Each number is 50 + 12 x the weight over its row's rms, rounded and kept within 0 to 99. Layers, rows and columns count from 0. The size before them is the row's rms in percent of the matrix's.

# up: layer 3 MLP up, 512x128, rms 0.126, rows 367-386, columns 96-127
# down: layer 3 MLP down (transposed), 512x128, rms 0.0866, rows 367-386, columns 96-127
up367 111:50 21 58 36 51 47 50 47 16 43 49 52 49 50 43 63 51 51 58 39 39 33 47 41 53 79 73 41 59 41 36 54
down367 094:47 51 58 56 44 33 62 37 55 27 59 57 40 57 53 53 50 48 47 46 48 39 65 26 37 45 68 65 55 48 34 52
up368 100:59 46 64 30 43 37 38 58 50 52 44 48 47 58 56 37 24 46 47 29 38 44 59 29 47 70 73 43 66 30 48 38
down368 063:54 60 75 36 31 59 60 56 51 63 45 36 55 35 57 46 50 52 20 39 48 26 93 54 42 65 75 45 34 54 62 45
up369 088:38 32 61 35 43 45 36 38 46 49 48 57 47 72 66 49 28 49 42 35 62 42 58 36 34 69 56 50 54 28 42 49
down369 100:38 41 51 36 43 56 42 45 36 44 43 59 53 55 53 39 39 50 55 40 61 42 78 46 41 52 56 48 35 40 46 48
up370 092:39 44 52 44 36 60 41 37 50 43 50 46 39 65 44 61 41 60 46 39 51 38 52 37 21 63 57 42 47 25 33 40
down370 086:43 37 42 34 49 59 54 57 55 46 43 54 54 63 43 56 51 52 45 46 47 42 72 32 30 51 51 36 37 43 35 45
up371 107:54 25 56 36 55 51 60 30 44 47 50 56 55 66 49 51 43 54 43 32 69 22 59 33 27 83 63 40 57 23 34 55
down371 063:61 34 41 52 49 59 44 44 28 70 61 48 43 67 67 46 47 34 29 31 52 48 58 42 60 48 43 45 45 53 28 29
up372 104:50 33 64 53 49 52 58 38 52 53 48 50 47 58 50 40 32 28 39 21 53 35 58 40 33 69 52 53 57 30 38 57
down372 130:25 49 51 66 59 41 52 44 54 62 46 44 40 43 44 48 57 54 49 19 50 32 86 55 49 56 55 51 40 55 39 44
up373 092:51 41 50 44 35 64 48 41 49 36 44 48 57 51 52 57 36 50 31 33 52 50 67 46 59 51 54 38 60 25 26 50
down373 113:44 58 46 52 47 55 35 44 48 47 50 44 53 46 53 65 34 50 40 29 72 62 66 55 45 47 50 50 44 46 39 33
up374 084:51 39 51 54 37 47 58 56 40 28 65 71 50 49 55 55 34 59 54 34 55 31 49 35 31 68 47 43 53 37 36 68
down374 088:49 35 42 53 35 53 54 50 36 69 61 44 48 37 63 55 72 53 31 55 62 57 40 52 47 79 56 62 53 20 42 72
up375 088:31 50 68 57 29 56 36 44 40 51 46 54 39 61 60 45 38 51 30 41 57 36 56 43 29 75 63 37 60 29 30 47
down375 098:39 50 53 46 37 57 46 57 36 48 32 61 49 64 53 45 46 52 49 38 49 38 73 42 47 52 60 37 41 41 36 43
up376 108:50 24 48 33 48 43 53 55 48 63 64 45 45 42 53 49 39 38 40 42 58 22 47 39 38 65 78 49 69 43 55 66
down376 075:71 56 66 28 54 48 51 33 19 41 54 56 45 59 55 62 50 53 41 33 61 38 53 51 42 45 48 55 56 51 38 41
up377 093:44 38 62 56 35 56 54 21 48 56 40 59 55 70 59 45 29 38 34 30 54 48 67 37 45 68 59 43 52 28 34 56
down377 086:39 40 54 66 43 64 34 40 43 57 33 74 68 58 54 46 36 46 45 41 56 44 62 46 60 66 41 44 44 43 36 39
up378 105:51 28 53 60 19 46 79 27 47 35 58 54 33 34 67 42 47 45 46 44 71 36 45 60 33 70 46 56 40 53 46 58
down378 101:48 42 48 49 32 63 42 60 46 39 36 53 57 62 57 45 60 37 35 54 67 38 88 51 35 49 55 63 36 38 78 44
up379 088:43 40 63 46 38 59 45 28 43 39 48 53 63 52 50 61 30 47 24 25 57 42 61 45 50 63 58 41 52 42 28 50
down379 097:45 45 41 40 38 48 53 50 43 49 44 59 56 63 47 62 37 49 44 26 49 46 78 51 50 50 55 41 43 49 39 44
up380 099:44 47 56 35 48 55 40 41 36 36 46 52 57 59 33 47 26 47 47 36 47 42 53 33 48 52 51 52 51 36 18 51
down380 093:56 55 59 43 36 52 34 53 32 57 54 50 57 63 47 55 37 32 61 38 56 36 72 54 46 57 47 52 51 45 44 42
up381 090:63 34 58 31 63 42 39 40 54 62 33 52 56 40 53 50 26 59 59 44 51 25 54 34 41 49 38 56 54 36 47 53
down381 086:50 46 49 47 73 32 40 62 45 45 36 47 60 58 27 43 48 61 67 70 58 57 27 37 33 49 34 61 62 60 33 54
up382 118:50 39 67 45 33 42 56 40 45 42 45 56 44 78 51 54 34 59 40 38 45 42 63 45 38 81 58 43 52 40 24 43
down382 112:48 66 48 40 33 58 61 53 42 37 47 53 41 42 53 56 60 67 52 43 62 54 54 53 52 76 57 33 48 56 48 40
up383 118:36 37 62 44 39 51 54 49 28 54 41 69 43 65 56 43 21 29 40 48 50 43 65 30 32 78 60 39 52 32 39 47
down383 122:29 61 46 51 50 56 35 34 66 53 36 71 47 47 55 38 66 62 62 57 55 45 44 55 60 62 48 43 43 45 42 52
up384 088:41 36 69 42 37 53 38 40 45 52 40 57 42 67 46 48 34 56 36 33 57 42 60 40 29 69 65 45 52 34 22 48
down384 103:43 35 51 43 39 56 46 55 48 52 37 56 51 57 52 44 46 47 58 30 50 40 76 49 40 63 54 47 46 47 37 35
up385 096:36 39 53 32 50 49 33 39 50 52 31 61 53 59 42 40 43 45 43 22 50 46 55 34 28 73 61 55 60 43 36 57
down385 123:32 56 46 30 39 46 44 51 50 56 32 66 50 60 42 43 72 58 56 25 58 42 78 41 38 59 59 58 35 44 44 46
up386 091:30 37 62 52 46 52 56 35 32 45 44 64 29 66 57 35 36 50 45 44 52 45 59 46 38 84 58 48 42 27 39 49
down386 113:35 51 44 43 36 56 44 54 38 71 23 52 46 61 58 37 59 58 56 44 65 40 79 45 61 53 59 38 43 34 50 52